{
  "n_layer": 14,
  "d_model": 96,
  "n_kv_head": 3,
  "activation": "tanh_gelu",
  "norm": "layernorm",
  "tie_embeddings": true,
  "beta2": 0.98,
  "decay_fraction": 0.62,
  "dataset": "wikipedia_en"
}
Each number is 500 + 50 x the weight over the matrix's rms, rounded and kept within 0 to 999. Layers, rows and columns count from 0. Numbers have three digits each.

# layer 11 MLP down (transposed), 384x96, rms 0.18, rows 255-327, columns 0-95
483456602457449458439416524566517534528459537492532481534563461522503413528551424466474526501525507472559548619512458539491521493481445506518446594497523558598494373470507441514446474419499543485490572490439476493507380487498390534466520484473437522482585493488483532481540533497476598594
437479460496536461586562452528448460483499545506508455462524564447469482495543477553512485461460553395565455515416543482537572459536556507470467457522528443480488491411521422588478469523548519533424565514527548533548590502526542474470508506585463508477489523428518473396504542521490511453
459564493505472461444493561324506392450498568514597478469587468495408484475542526534538532421568512452474520460483453441440506500474500464537556588473548573411537609503541582522603508507530495464481423524512490554531557529488593400350482602527553569469512502496488452452498480532472503483
452461525484503427538441467477460440528474555581473468530454554502459569582567499547469442468468474538463523425500428629442570498523497464474544516536473481539487487466455546401404483528489580518626570478430512522520468533488609459488540396587542409501467532574506511527538539516483556444
536545533524456525571567403407544568430476539476526629446440551484498514449555489422503466651477520464426630617466436558480592433511535536483407497535548571556490468407536533455454396298608508549540502498499506450489532428536389466482483510609502433456487471522557476509443443418503570533
460520566463370485444516510583535483495485536576518419404438468543392542530449532550572480522510444534518498532604433435476583532403516585478405489500463470387528563493604558460554563484557539462472567553485542511569441467528534589435498530551346551536491555417489476453464555394474493547
410551526539570513429504482444425515504520521533469519473559463494480497561480537497516495526547496524439450479485465436413498548543431553558509434558470504482467598563525521394517559441480454529475524512487505435457542494409530458461554542506503572611546469460460518525462536477502528506
401470480477551478487467508495505513554421547483471485500481535466603512596507533542516511524438507495572411422490494536408531536489575541524514545477481451553541423509469463500448460643473521499560557431500529512466492524610495428546507423481470438490466500524557569502519433551442416468
437489509501464535530546520512458522547481419506324574476568537485574480511465555629514467502576355518501548458495612401411550490538494500474483425605499491482417536501625451438518423389534461506570542395489537510459518567479491426498538512519586505401413463512533490521511574541506563408
562533410537502407447494623514544498478546512519535508490423553604479439485567448497517515567491504496397389585561531548524492551501556454547458474483506523521537483496580512434445540440535476578486578471451492469484473534419490465404528509468466502503514458520481408474510473517532582493
483520541522486522454511505521519547446540524401539535487546518491538563617488539497471460510482595462507471458496442454446561468517415464447518561520509511468545545471462452520507538450573502515484522440561601515450500465542505498534483492548500438483445508510445491555419530492507376495
501554462485476490542511532427529540537608461492450435543456550524535563547525518525449441517478399537495574502469505435546490500454449492523457562540565515571468494512469471444458456469444436608554492544471415395528472497642547473452445542548580558552519508588543502488441454501440450555
454512486514516480472569423582490573472492479531527497456522503534548478492551409468511446600532421444573502581554506428502510508611519470499423545473566619496466529364481472531558403550599490570516506476453442562534520429607554401413528345528475518446484515416492531601501523461416514505
417505538526441494589483487508541568589522591555547477544472480594561478528490538564442568427493540501628480539481491451467600450480402506441464566417490496591531439365508472508518473444441443537477433447651433552451497468642508510463443491437399533466440488567500531441542498539430537580
445502489458512433465524507485442599542529519526509633498498514489461490440473523563470502504448574463510427454543498551577471498482587529476443538577508515451532511417426437504460490455452568488469492532521496515560519581483455397484495473512466445481465567457496467542454536483452622585
495443573585533479457481567432559577517534519446569534483472427447508452511519501432539503425418453533516540540562483550502459530476437467486486475556514506496601560498506490522510515467474401485484483520563470544495546449563558456483449547456557471493487458523519475517441526516463519443
495596486590476506474531610595473486481545498461440529417550384460433486458532410444616614529519501491505580579393461608523467426498522435490481444490520516390448525524534515461600535411510516456590557469385444465564513516431430517471459487589470537425590532439444548557487576428521644467
528413490416585402441395460461479494474545572560570471566494484544520538508464509530431471594479396445490510456578485435510450481470483491555614460374492414441622563635500587451535570580535473444432597432521541459600492616518464407478624424437569413538546455417529527571441460479519572486
549432520527439515505594553501501558507504410524507405523447601482568474522535491527471493536484526508584425488537479477410593497513577430507510462472450515515390516475517452512440479494494571469450593458428512385515519519634547469506538465494485448522527458545471512548497488534477464519
470551516493545498533456469513569546580447437475519556508482474506413459506439457542580540564509521536468525535452495575580572503487543496522487488442511425539444481507487538557496530592479433549514395406518526503496490520446431481470463445369469473435430524452513551506455468477462660579
466479454532480479494567476508519525540600500581529427465571476518451489502449509478468448558489500419447454532495425509506453475475443399411479580540478434536565585517467607524461509549547542475519467517447528500531534418624448508511574422564565599563562518433503496498593521409460509480
385464538448525559498478457517570531502524551496573522523516494527492472516604610539438526507501441540475463522565480487561578567500578448496511589426585461513438430389408445504433542465562478436488537459541496516594511504540458431488503398412454509498402500511510457507457461456594532546
423558484404431454544505462535491434512506552476512550518461583562582454485543566432468437543506538488496454555499479401491507469513457432518479502521548478506616407578514522496500492573588431463497449551521579471454474502462526489473458671485520504485407429487375379461601460532561626540
432458477518429507468536539647493487489525521504509486454530493492501514493542431349386450461558567509535592457434445559513411572553521517505490456471415492511420459536465555546575371561513578384516570551467496527608532528477447451501480545595637474484534494403487513536526549444469542536
463498579512554469510463565510485484457622546496419474589564517542506513514539462460489486505569444484473509481438479486533459462377517585451532513593526444418558472588474518564466448563589514476453503560525564443475460540506465516471554490390471520511439562440556484534496464442370600528
516510473472525434493459585453549496417505420520512392511454554511568499518428443602481540500539436502383507500499483501496478522537502481535518535496511495550442503502495531569493446518472553488453517600560465522500451505572521502514472393453443497548482476545533604501472503483413709534
503409466395519494610508585573440466555549494518535531552451461472534481422406498548463502521523542467473444466533475528489503510513476426516463458435428476466493575408529520516459524601585533555549438554448570498509507526474490488459517382528517417532497542557510501572559572500500513522
544499515507484546447544549459469480500578465455512570496467520512515558494473560469499465564462471545451501501477471508488464478510442587489525513450454445521486497494518573494531518492527474523464537550514468446464453517438492531563513498427478480484446542506505470620509489493503478489
492529462493493553514523545494478471516462538478542525501495478470561528502572496516522520557526533471521500493521483486514484506472502500498525476516457462549584515523466504535473511457515484516536514472490493505484482507481458485490481539452518478501496558485464331541446472535551406464
478522501523505498525469498545488472466447514524525490466509467546466430479431483438477535449529518541481483489504535483543500445442462522498474568486530472501503515509483527479445448463476499552473487441522501555484515546547565479493489525450493532539482505536502506525506517536521515555
453565456530611488488541481436539461448513478500431554480501459420497551504495529566497506419409509454430465461483536555448481486617535531569496536538519518479552513477531532479461505638641509511423397496558527521531488468378439480532363514383531508576481479557443457504465451533646716420
557461433459518500482476538446554458570412497525505389434492544532560563567488413423488468509523482500566554502503461612477397526505506431591452499553542578419443484484508459500423503478536509533485493578503472428467458508624588462530507443607560494542429493604486492525530446537458476487
533555498479457427510511483460569427481448493471480505433680535551460558465536549449455450521483543511527489534412418537522455469522535487479512421570491559401537443459607496491581500472510490463625506579524536553453452490453508523469535511516443555577470433397416509512547558431530478609
558420525517504531463512467459417462526473518545459445455511527535590486517408527476397476523533563515399525477560561504519535574494419521480489444536462560536528470542409573403446485488540484472526540580541599512505424532495428428457597469519492514572472553447438595416522423492519774520
497509506475507542528495497571447616565525519510438438487545527612507536482417510478415565539486485473472555493517450507526563466496465548468501450543410452480429485387598467552474456541440478556461480453429478464569426535518503490559422482500549464437492527523536427520586527514530523526
543488474478512608472580423507512468497534502467496423475516451531461538490539458443492487458504512545506454456536515548513524498546513506482468550589464452412543497449414441531440513478492456487532479463552492602474508465536476484509488386553552527515415471496499487457562477508584698478
544534549699534567582527502482585543519438459502586454509505472593453513558501567481533573588533413482531425508461547511510490537462447516493474489575537561444539411422471544446467455474434514521552415478459392497590583485561547412424422505466454474567468417436460521496452469482555460480
539453442517458545509460566606429490520555505534402481398515423464508582442507502498461486538560485541527438600548447480495424495514420451567497521438447494531496490497371560466532450416503558516507441563499512487519303530487571559611394534478590579503579401497558495534563546469593538511
477397525465499515437553479555530495534490485506543509436511438439509499508570490444473444504529540459556444531486499537518537619533536562492466411480562578426503501497536426462529541502529430441582434519580502487560519484476560491466504546439402462548454468440499490520473608506549486493
541457486436483566552525497475458582489489539523422537516555545511498537506529423401542529546371442453486503441459416517547497559489489507455438530480571524418467408492485516493482435565524451487584503530580565548555545515545479497550558498428490523525466474464475579554526440332428593517
464550544461519497517451476478500456513354515472529528544541515506528444488395502543579451540453484573474430588424454463588522486408550444504584537543460531524530467514550619457550444476549482521451587445495505525512433547530528523436552428426535495500425431536422572511516483509543646453
454554473550571480417465541488542494436450522396545484427447538510556374521480568504517552482447441554441442533669550488539520487477448391506574481519451540466470439485544487614479575584548482502477509516592396563539616471608568353512432558434509452422334571512442466540553366562451602530
526445516487530469542516583644455457498540486438443422547592564565513538499424551544444498450513568475515494530570512514486532467513516465477434470518420476510383513448460489473467476652559448540468497417448475473453596554511599472442499609477460432475574488552444458482476544553589430482
508449560485438540469489558500459483512459541514486595513569540421491543525391459469456531578406448448574399489633495475410475576575498458508486479508570428541433518384527455538429569506561511413471503523493567472523521476515525508541452574556577491542507564383467446502439457566528558528
348516492421414586585479494594467448480561540459462397495535516487544484535427550543446526461513455474547517451547451438603451433484469433524488608502528540550492513573552473471558568477538514442457534581587489501534491509514519470549446454496532515544386494486507506406420537553480526484
520396541530522579498538482487573419478470525621581463452528457539518472552533520517559435542501442438462439466532512492530507477532483520489515576483481528502524484495445418545432487406483545462502429459522579599460442475489465490422584498479466458474580591493562480567533477502496477469
510459569647513591539480446476473527428468584466463438545450436493550525542564463469544437544525548489513520584494534521468499579419483450587538537503485483545456551460496449415466419563462466516534411458504464451477473432530506512463475633478522425498463568486521453526458590601630462427
542493531463457536444514572519551535509474504457469537507437480483543457453479524503529502520490429466506512450550540506501576466475488537546552456562497550522498496509466568473428509532541479432470527511456492480495429556621586423547561422465459543480561551490456538524475429499485513478
530521510452485457477487538468448549568561514504465454536498573493439557496488516525428549463490447530531608526503572589574515572483518536404471448545573497524455366462505448509431562483576394538473522478497450484511464476560457511505399537540537530460501476510514449505495516497434507542
476550491449453552494425525536516524523492547468385507512544548539615571455468441553568498468523526523440410495437598452543450493449513560544500496484465518558468437554610441443505599424385523527556568412478447468488499518422448515519546605452484539451519570469527456458401494491510513567
549499482532567514511487394507509423440413510421542542488546645505487542419438480533474518508480561461458469505496616532501598508553541506536506488534476487585581439544499471514445544469583477472500467389552507443543467537521427478488472501500483430390546539538553434547463487480531463450
483565541475478544506497522519520503448526524509496467480512564446523516445469511516491481452434523539503423518431480490437527510496407499520409521545519536494578532564494549447509584533537590476476432489460471469526510475454571547462500564552500457569527467488519446520475493488520471495
557444534530473553475536591455524615431471501520540515415431435496497610523540494557475583551538526471504448571501545428540453574606507532421383486442494564581403544564451463495479503476496459576520507557659446424485455507424527536430450532507476466497358497515470487530397577468394618479
473485435540413560490480487470482443464475543537511485519546508498475531542531465460509472502498456494470469520451456489591471556490541500438460505548509465563487516511550499453545524530516455499487534443497469513456531545518537482495495465532496495509520442581523465472597489472583429534
507505444521460463516490476585538542565500614449493454515439489424505510510607561442494532512484486497588522488500549545508518513582553560482491472484524508481579528397543459553456485397416482447401467426566462450487489535432453359528495511527531479453490538457556566476535457512517619540
452486445491593469479509567445445516548496495555505484519519520405482461497525449517477511443518440510417483490500455509541471607435409546494492461498469553534481602445600440434508548518518519559620535581518479467513475466454426557477597464579541592529512533465480522456505547372414612443
463360480605483552469462574462515535508520513543570559507572484574558465488409510511537507524480503494493478513521461495557511485423526507532509522481424513564527492425447518446517518659503563389505501515484509396467487528538483400499472526479476496491550524383492557406512481490521481556
539529485385472426557489497457580463457511609549487512541548420410514504491469393581513553418320520489531501559385524664543540472481595467443484517601488566367563500400513548495505603440425420540538474416580515530522492517612551509514483480467521532449470521517473583570463494531467538465
556568507444533454442526507514438460488511490534464504529489537493512431414433497500529444491595500448435616545452535547442494472564408522482581413564503464469517502552472475515561459461531447540606453586441490390439553473447499619626462541511521477457484548575495459570497522503480501405
472521516341486529551497453553554452483361521534501531549457449447532415484458572513472517424565463528492578498546529493538473444428510473478497472625531609511559486454513568476576450521480561494511471355445487494570523486489456532504493479471457565567466512496425365459483563608543467528
511428494512587538459541492541435497527408505565512412478539554474502490493497511491467551512466441564484544501467518472481499506582580482484512484585611465510481473462478380529422526457512481533449558519485453512456534458460555508463490658533455460447564525495504363547459589414583426491
443534524469511380508468511526495525484491456482520483465579504528423583460510443554477587457578569469398474471474567511590456479477598600470489529540514541407478547364484512572614475419458504456502447420574453518565497550425477492576473575526513484383451506509605413546482481474567488433
560517455536567518479534588526455521509561559518424578473571500468445522524489542507531530507475428559441506490445476446523470403520451551480422574529420583495470557498494494540451538347439535432451488533533437476540569536442452538486501492553498546531492381573484394513502468463447558510
497447590462392505529508512504543510566481465562567517447497546466529537472509486472498478553512544496445442531557469495448444492507586441543498388485477504448473537479575472516451546415454442534472613566509517434485488476511452459567484509540555554523376531487445583593463535500476538426
458438526497509527496517539524593484550463456475549485414453539533534475523565473551494556461506493507503395547543429421547496440438535490529583434487470520459491552450474563483485537482434429425585466551486505546511474544595573524481423450530462553469547511527523562467470492483479491452
415441468465526507480527448559486452561540514509455551421517435437611457419458501521462594515555430400605521428546493518507565444446491456576453454578530406549513471560529451474505548492530482523478543470544577545417491447532451495534500545524511526493505501486470411511473561515541565533
480546467501584544499527467463559526544543568493549584549454426516585474493387564427480464508514440553568572501569540463429528471512515534545571428473450429484451469522547464535460465446472515472488545402488505471530539598489540446490523588541501447508438511476441372535452411510536339564
541456530465509520523516509559501461481499504506432551521439512527449511552538437499474552540481447398478415510471477522534560580489559447531406543490447468539521420490550502462562570523518559465468557536461542418516522525528386504466543478495483485512528394529573523453547520498416672510
505569479456556434591498465461498477432492523527613693518533562531438544470518588547479509516491454510527482582387553478477629447523406457521426362578526507549523456485535388505462560504521566484466506546496567559501526525547425465458455372434591522451535435496443508490374491556526403485
382496522527599545520554423510477426490542554552425438437517422452467498513528479460513474476462445502453534546553512486516507443524477471550396489515524482573474596493489468529517472464424568509517538584569465497457642544513491516464495407501536525536494494574474508406487488586496436503
512484520446436481474550451524455490418502468519603448435486544454487549476626579501475540452492528566589484471482579415484531522519536523511503357536526515599511474532412438457508483549495464486544405583523510512550461490534538509557524511441477508527596512510470419587537509481507431469
585472509546457473479527534381500455438609474500500542443469534466481486475567479468476499443529532482536491511446465470527447468457484581457520535477399501462485452573535482559522523522546504451514562559479511491529620500512517477495546447437511513484516490521513451521538548521476529509
491518487546503506524569437474561466433491482471505522556441544546482606547504543436484507513416444455556541483626459564517468481471474467522476492564555529568548453552498566500506477562452575527456511443457491421497501452587541496460477476535547551486489471507482566478483448424444377560
# layer 11 MLP up, 384x96, rms 0.242, rows 256-327, columns 0-95
509647462507528473565525478480494434463446559484413522489485540511486511492500481541542305535501527485460518532519614496528510427540458499526569539506507448460487530472507408545474537521499472472520528493577427491547491521460528482506560453509486519506517474488531501407410575453569473454
590496481501534559550482524396516460540498534368488494447453487517432497458509511524559489495464563482561523539495468486491583528520498622438605603572494374509501484538424516569536491482432443446507453504531571588463504508470495492456444520484535431410597419399475464473500581521536414515
622535480542473571506478515485527480499491491368450510504465555557576535509462504564506414456578535474461483448558539415433455418530466560555473586470448461539498433525427456437552501519458531492539533470513557479550459545448525462476554570464505584490624500507537458511478523575536436515
536429452472522472515529493482554515502438467506509509438494442452539494518577510574503536542544598516445410485553563453586457430485481530399480561467552394489373384506396517459547514418424604455409516588546520442493465561424453519465404576563511397532481530512483541479447546616584495577
539459497507456478402418570583453459509478516402452447547504394535450404484493491514464480503499466484546519467406614391546552550521568436443497531497479512548474485539550378503499519409520503513547487448530472541469459500467557556543519517545496534476634512614560489461548508448585444481
585491573455410490461454511530480518498515439498492518507509523485620536549482489493505506514453506519481529518570512525470505443466500519492546534427477537498518399465461498547509455490437567463506500491424568526566537476542509481524405475484506491504449545518558511484472476489652392602
495470432533506522451564457436473522494567446492432612483552502452592462513378460502589481540380482537535493351526499486538400556514464581440514457435486501501520491525489452491488469548480546553491561533430517517479514558456513483543481524560505529578465592455495431455516556433474456535
566529503631585537462513437548550450605452543452563394442531493368471489444444524521538478490609565539473463493517449479552518501595552508519572465528484510479524504473431424559530398405453472413568591488550542625535458441502504375568439526465449517483528537501569486515573483413582411520
430559494466561560441444454501456467551486480453482543461480531552545521554534427444600583500508476546553380514506508470570491559484434515584522541541522490501431494501474439567474491507520472414538569503517534488488434507424514460516559492469504375441489564429540481453629569492537483571
549536494464461453364476541503528492490502559558487496481433529440489418456426487519560514395500519633531406560513519445483495533509492474596508572436564463540527473517494450559547550499516472518531538478435458472508478501522400510565490504582466547503482440440522452512534551452485500547
444504536554533565451473515580479459479491504462433450583441490500507442611498600456563523609531465499580483541541497418507489535496519483443482524552545492457443459483489462536367529484484497546582513511554558492551415499489528404587567483543635464483507484469438449437422503543496463543
554564589591462480506408511522561555561470512424509524525443523492508508461461442482597425478388520510414481553525618494579415487487477515435523570492559592502500508463443394621540464476371455482412506467433525486601517571514523433499479487534466588442489533436502555449452588508488454569
445561489571584436489496422534460426432604476478472428524520439584513513507422540452568499437425542535579439421503493471531529527483458515470470487373594452603567452501458568512534449465444563465535484573476519451587541613497527558517384460575513535471481590516509492460445473449419491605
544448497509540436435485434526477461597580508487526486503586526444482550549491503453597437483520569478460506551511514487534486512524483496483501469489522529462507390458573533478461354502512616461565546494551499559543479405553466479539425551509405572473471574620547433476517520465517432484
526566530463488509487551514506493547556532524433554537464544420541471455488446408554601516557442470468540519416447487562575528451491596600486580469403493512604456468499491496442426502504522490530465513516529483537541560499435378502455517530522503541501473477436510481498502463455474464508
490533435602574464507495461461444451460594357555415505449580434557475427503416495467509498634527529512554531546411521497484540421478447595481479512457555426462502383492452479373505543502493570472452403535528519506473538587498458588483504466592508517437549600438472525484540480416522488640
532478593497564532412507429489476581530495464477506541439524558536515511529358599466568490597418479532484382514516530424529485539557455548415610495549478510484512539600476405536490444566345529531535538441450516523555552486497493459481504551503490415560522481534414487521447501491614382556
568553550414499447527568461471509582494413447483476488515446576515538509537501522544492408444490544492548444512501527452484553539532521520508521524440551434535467513546571467507525461514533429420535554484533530384486559534453531572536391450536553412411553496533364492454430526555539423530
565539553541496411460511401474460535354490502586460499454467543532546507498514464461458458506443542513525506529557443468538597463597493570445451425459552529485565380511553570470457340504510463422551526598552618541536453483510479582532491516465473515490505492587453469489494447498523526521
488499518475477505482506480604476482472543439465443553578575483457467413545479492393569521497521409567595532436460519443580470478516499607421496522527533516495526504436459511628472470502469464493459461552434549460443528522440466533559552528555538468495564474518497394476524586410497492516
538432524450541501443489462448428416482476524504494421473544414465425538608462580422561485474532526471467497537578483438483483544528540563523483432493502545484494467544550464436550390480443554579543507532588532534459513543538479622528485500521508516487489561494528463439581512490545433468
514532440455572546449448552479562438573526439520526556438546485455491504415420542533482439548414531505490437528512570396509479500472468483501511572506517431618519532634426500607460494479530515548404525465502457506535436521488487523583531526489549505458515496555485403503405568447516407492
471544416562456531463358485457577495512497547405465477478536455459533537411513418449570511567522460532525495552420519530502463459572509490522500447536511460452533405513489451442507482484324447535534539530502502600615431476423517440581445504463532484418498590455434500511628561479615526524
513598550546540413535532429442524524525412505529562501512476474489469461504379545515511462542536472545506538542499604404487519495460478504542524540550575549575453456473486477488505546497447452490510584406494488503503506576443558513474369518476555555484551451534458513474537536550565415590
533513543474512409496464561486493523490585441451531512358453531475489437595524399435525493512429498512604482496475467547476569509418503470493513482396588489522495508539429469571498444506498524430539518631550540492559506507514382491560470497522520518468491496418522473502488472552452539521
519476505454577405537520557540480452521573366512498505449494404531483425544468432531502469534499517510528490469487533533513543493478442488499476401521506466531477569567485437558500566493515456577548502451537527512524517502462339464416445556537629447438451601539502425452506492538485453614
501547463487496453506484450477491473559514508457545489491488405521404529557526475410489427478509544456498463517492483524512549497510576518483484498451543503474518577438556463461448412481491612417636479505513546517562546463571503526489500546494513549498538515492486523465510466430531468437
483480515491534460460523522533438504500512425565507433492465472517472463527538521520516520539447548472432489535436481558477500544507420468496491507508496456469497468485543491542479484518496492509500455513540485500529436571583459467465541512475530515524570460489513486450499524510565496534
512485465498442460495432486482513521548570527510460462477447541483467513507529407542445562521508513498511459465458536528485514507526506533495579459499507524493440559468520501553477458467535494523442447526476514505455489505476463470469520460522505496481571447486543492542486465571510510512
530637514514436512404445496500512515492460556442491572480495488429486449532454424527506365577386546618498562480467548571565522480498444587481586476581509431606530472492485517577444447525426430409457460449517523597521526456482463551548540487487540426425509488616587427574472519532491454576
479571508558557549452437478528540480521436471571515475459554350566553448439451475456530511517512556596592493414387484550511543468576546474547539514554489460477449411456528521497522535470455402528481577481494540489554504533456483492504499496582565424480512481575467491543463479431456497537
483578570524449514445462530534554430529481508416413543494495496618504520491439401502560501512529575491500457534460511494436408543476488526605554547533467489569437497483406454565570384493497495435473500484493590473581449427496486544502530452534589513466548504449562507481485569488474460519
644474545599505484554530460427458440512528446537414425454498479581491522608528499350496480445512494544514472582490567596500494371622509608550419463551466499510548453481460479540457490438494436412493400559530486500510482523452438525478492468493605520470564424596377476450532495549544543485
551477496551438510467531424444578505519542454430563586487502411489362479513537450418507426606433520596501456556511467490601565522455449486420558490516509486508498428503507490538550434527476464470483521487449556549520530462495459525622481458446535472376531563521546531499571520526488455530
561526534575449470534439529470462450397546474530498530517509356521424516516528419488468467491445561588528460529543594519519513518563544535520426577501491523544432522574370414584358469485485521493539466488482598522481469517478487513502525415514520526508553464519445505519548543592518525500
490498494601680523447467466489428441446544454442508529539506443512457495462492385500494514564500460592472520377460575461477466494569492584519656515456513558422519528517375417583481485521470466530494495459449492568577398483503512533411486485490511498501568531386533523517505594509554461577
487494588540557483461499498337450546499431483384550469430544540506510436555390534456540507547578575539493444492357524544471452547607510588502565447457487472601508416410514534544416460429494515448485532449490672551529498549454496549461497505478506491567457451461557492519523502450455499485
526539549509475471451479526540377551414470520521492426514481540485526414500443483567464452517525523573450485458463554492466510566630407542581506436460519441602446420517444497500503457458530434436549476493517493529541536528454493613476539487497519519539472456508522382615502513557516506519
536560470473542494504507484537497442559468538479469444485447487547466465412487525469564448463449560566441557607475609456426588469493497453547513512538499436481541500470531440515480458438508598491484536447489472533530506509490499381521528580514505491381456551550455447517528473512637433588
582475515449590424440532499388517539469426434480547501475470522474421508430435543553526448506488536519471451481484595501512528542520536576423608471464439575516580533494422435566497489465549467537471510427413507519487420493522494567542459508528503525522514493417509535502576602547514391527
458453583493511480418396587474467555463465490512518420450499560520421457448449465501604473454518504597449402588365592568488429490592439419584516506526470505533431491507527463507489446485461556523586473463461563533663538504427515472449537538483602465461494536555535495611572521433495470454
476566550449434490460517514459478546486431483601479472492411484555529503398527452474570524522493461458558451466441527489491558543581514493485512448489536526565527498518506418483440483399504566480547497476535543569520377438421411451441489590487675514375539587420495520490580510574498513521
493471401511505506486466505485589477610517480462494490468553483593520473420508465548523537514464518524454479495401516412514495463515540514476526531447479554558455494575524518417423478406488626500544557488401478522576523538421485457571529555526477604464448523545529520544500477560549419496
471501454556445431534527396540427384436572431548382466495391481520526509505541433462459489390497571480557498478543603398479466433507502445531513558488580508562494515584572404485481477470530534519547565537515536477515542554509526501576448495564501459552534503443566465434468544580556473477
527551534421573467452548499519488494483465531531510432433507554515490462485462523571455447512641496620468425502461473471609560492553538554527555557403518488536405437472400433571402557473495511437490508494463552593571506418527446483501497552474552504532467486491471473511513491453524492590
490501535553505530435464534473415479483509471376563453409539400484507456497463494514451515540535583600412514463446498426564525515616425531503621466414493454539493505511482486558514433447581482489416485532499478514483465548508433603512509507496602496508533588459544406549518501496504477576
561582482531445487571428489478521556490563464471541513503547474549489469503475453445518470535501569541545452452535521475535465471539493452457382410520610469476506541459480525445467513508563481490498426557506507491471432568509541480582482483530511465499499523488395503570529511503533476453
515490593564644489486553559519476578423534503548498504487531483533504476498391537489527442501528471505515434438434474452555568462571480471487492473549516578511569435437489466489368508504560416507523504525513526564478504549520471496537462534569545487462547568470386490438626433461458493420
515494459442534486507463429443455569564525433496472480499479535520518508493477457454479386597528520597483462435504562576594533510511489540476471528635503417490504511547377453575480488463474620498467404493433490519544535495493488491600526516540471456426514590534459455521530465500623486502
514660506537537487481509489531499504503511530571452518435448496494482507440514516381488400489532577627467489380501573500644470455496493537423471524529537423518475549536493519511453572493439588467466412488454536529504450537475507438534547461532547458475542486554525551542489565422486493464
540589455514520496495547502469518406510492507535531505503579414473499420484452497431518466562497552498469420453569497459487457528546567455558523552478454469608484508469487415529464439525583457486539596496526558625563461506486471523538510475501491589394461578477443450505491452480446490504
524527466542587495447526453419498457569441611385551517346432474418503503479534505485562450404489518495444474607496507572481512460498509542448517535572511568497547486499534467536491440325454557384438598505467557490459570486468456466451491491535584536515485496604550513469506588490542456488
494526510476474429423404490528519554558457426582472541506460488483501530525449512464474520454533507509571438546562577558445575475518509539599499526470469498519540516534462455558493443504519527450517490460495505496499482550464489523450438534522471545521565503434479495423453552576484483476
527514473494544467478433509423469530528521569533417409491492461470501461529547507551565487406567556553523439581535555409529448450515586492541508460490524464493458495494441513446569463437404489516512500450604490527518432449456408528489501471456412604582538530557586509442465491519493517548
609509509588588417436442447471472494555548480458494386522570445528599563495494448435595519542411485491518456495484464467536501467456467517497359456503543533515531467580410490550493397486432530458492555565579511530475541454520557578504450487456472512494536555513485478461488494510574510481
526536535423646447492560440533483460580440457549506492476419607423496465552447510506498484488559592555471416467441558434573505533540435470486453443440587492506505443547512485564426521433468569475408496482491477509551460474526490560504516522557549529543470425532513459529490468551487494468
459534504509493485433472562490485354463467480476456488445449551602476465545461514545613489482598592489480515576465532576576577532412448523432553620459461483544457520566455466515567589530440453506497473482567546506431577550463553529451444514472520484424573445468503416389505637526526397510
525611657525513447422516406509429515495508477486395432433440443490599483471467536464495459479554497655418410403454543413495502449502415546539493430479507484513516525557562520501499549463561483414529463528512525485385509574449484621506472474544583463531534474604454452551554480537542517516
565478471582496615501465508521413538458561481505440500528438479484491479429578391479512490410508573526405510513476499500458449468585606599476468544458427508546584509613487415508470465337523462428503525560615572526598501459451497481503472497506630386504479554545525527506495463589442483456
551464521531473381479510491436541459418561465450489503555420464508452422549525478474501471529472516493522439541588488372523590498480525436473486590466491541520544500602489446516505470452563523448611512551495499461459540612512486530517441547484488390450589473494493424524498461563525441542
474502526422475533448492522450463503548469549453435465497526481547529462500482488481551470492481574477517499504491525477506546445627434430471556463662539345493462435522451492507501514468470452565584519508478557545546480429474478545475515540449601466443597503527463397492423488592532469607
526492573552499500468444507449416446553485456453445412469489468421566592488522423417606546481537531463495481543449502545464521547566475588515471491404462432512506505532470459499585484537461634516475524536515570494554528378532493577528557505505522424463513564458473486482507541435477497460
565521569501451539483457541480512533485572504416528421503515398492461470571476448448543523423531508480527509443421469505479456527550508530443586464481535521548496473416627492547488476373475409536529506536493479526516505520499472589473497493585556575579563494475551453502604516433461445451
500484471488527465526488531551487431438494493548455486507487468572495484488512438467478497517541525642448454476553502538626461467419495456502514480473573401503575548497449433444406584535521477378506499491518563576513477492525548543449427505510465528473527548534498491503498584450513472496
521507538523598508500424450431489442552492483396444507472522499510388469541424453438412524589562580532492437418480478553559571528503535436466529481458552378506553459527479513506454548437498530524543407595472510511524517518544445506458511524567568480456555531506472472520579542446453476556
508565554479497542453476469402380402554505454569484441406506489451516343549575500427563469478545568509551488502561536497456526508454510427550525507495563451529545567512438504487557550515503546483582619463610541474508464458555490494501499508471505588558503459523490415450483537421515462506
560506574492473496470488585488464539477542508412480378454478535538574502521558389553560464485518543469398414486514495436520406500502390526579505509464543501521454510541476502587538521433489469530512549519437544561484442491533532578540567433501522512566503521418529464552488578465487468535
503485430498493457571531537520525475539554479428501515419605478591398478506500451510571405468535515524496494519460508517510479423460600538624552508440542554579462462486437464556475513341468477562470533497437465478514504506443382528488552463548555570446480427453557549431575531567498383522
464469568510430417459439523455428582544482445518501514505457533592501544503437431479476477565555512527454393559476484585579527559529445488415471512510504463478466540487448443547473454513493600492473463514390573573560455514497509450538504488537578428515510557492594495494480551471494463529
451449586479595452340484469486574503538554475460529482477442519508524479547445509556587450505473521512505422520508517451563503412527514522375479554521508471541558484488573490506441470442508482466572497480478487456449542474502455605495477528489529444473545554519539422590468510436514469557
495534500462487498526490556518341531414436472492479470484473466532582546512462530396575550537403526535444517496451533543475422519551624492527480505491540487484465494538460519541443416470529568518510477493517505587491427575506502476455487517543498498552477515538534468452494519449449503479
523554467547528522457492527536372611502571476522573504514552552489635468484499448460506507490418528533486490501518520523538543405499542462542547495531496459517469604499513453556372453472514499409503491510445534525488422458462460540512548474498482431401622418464477500519600541515483506423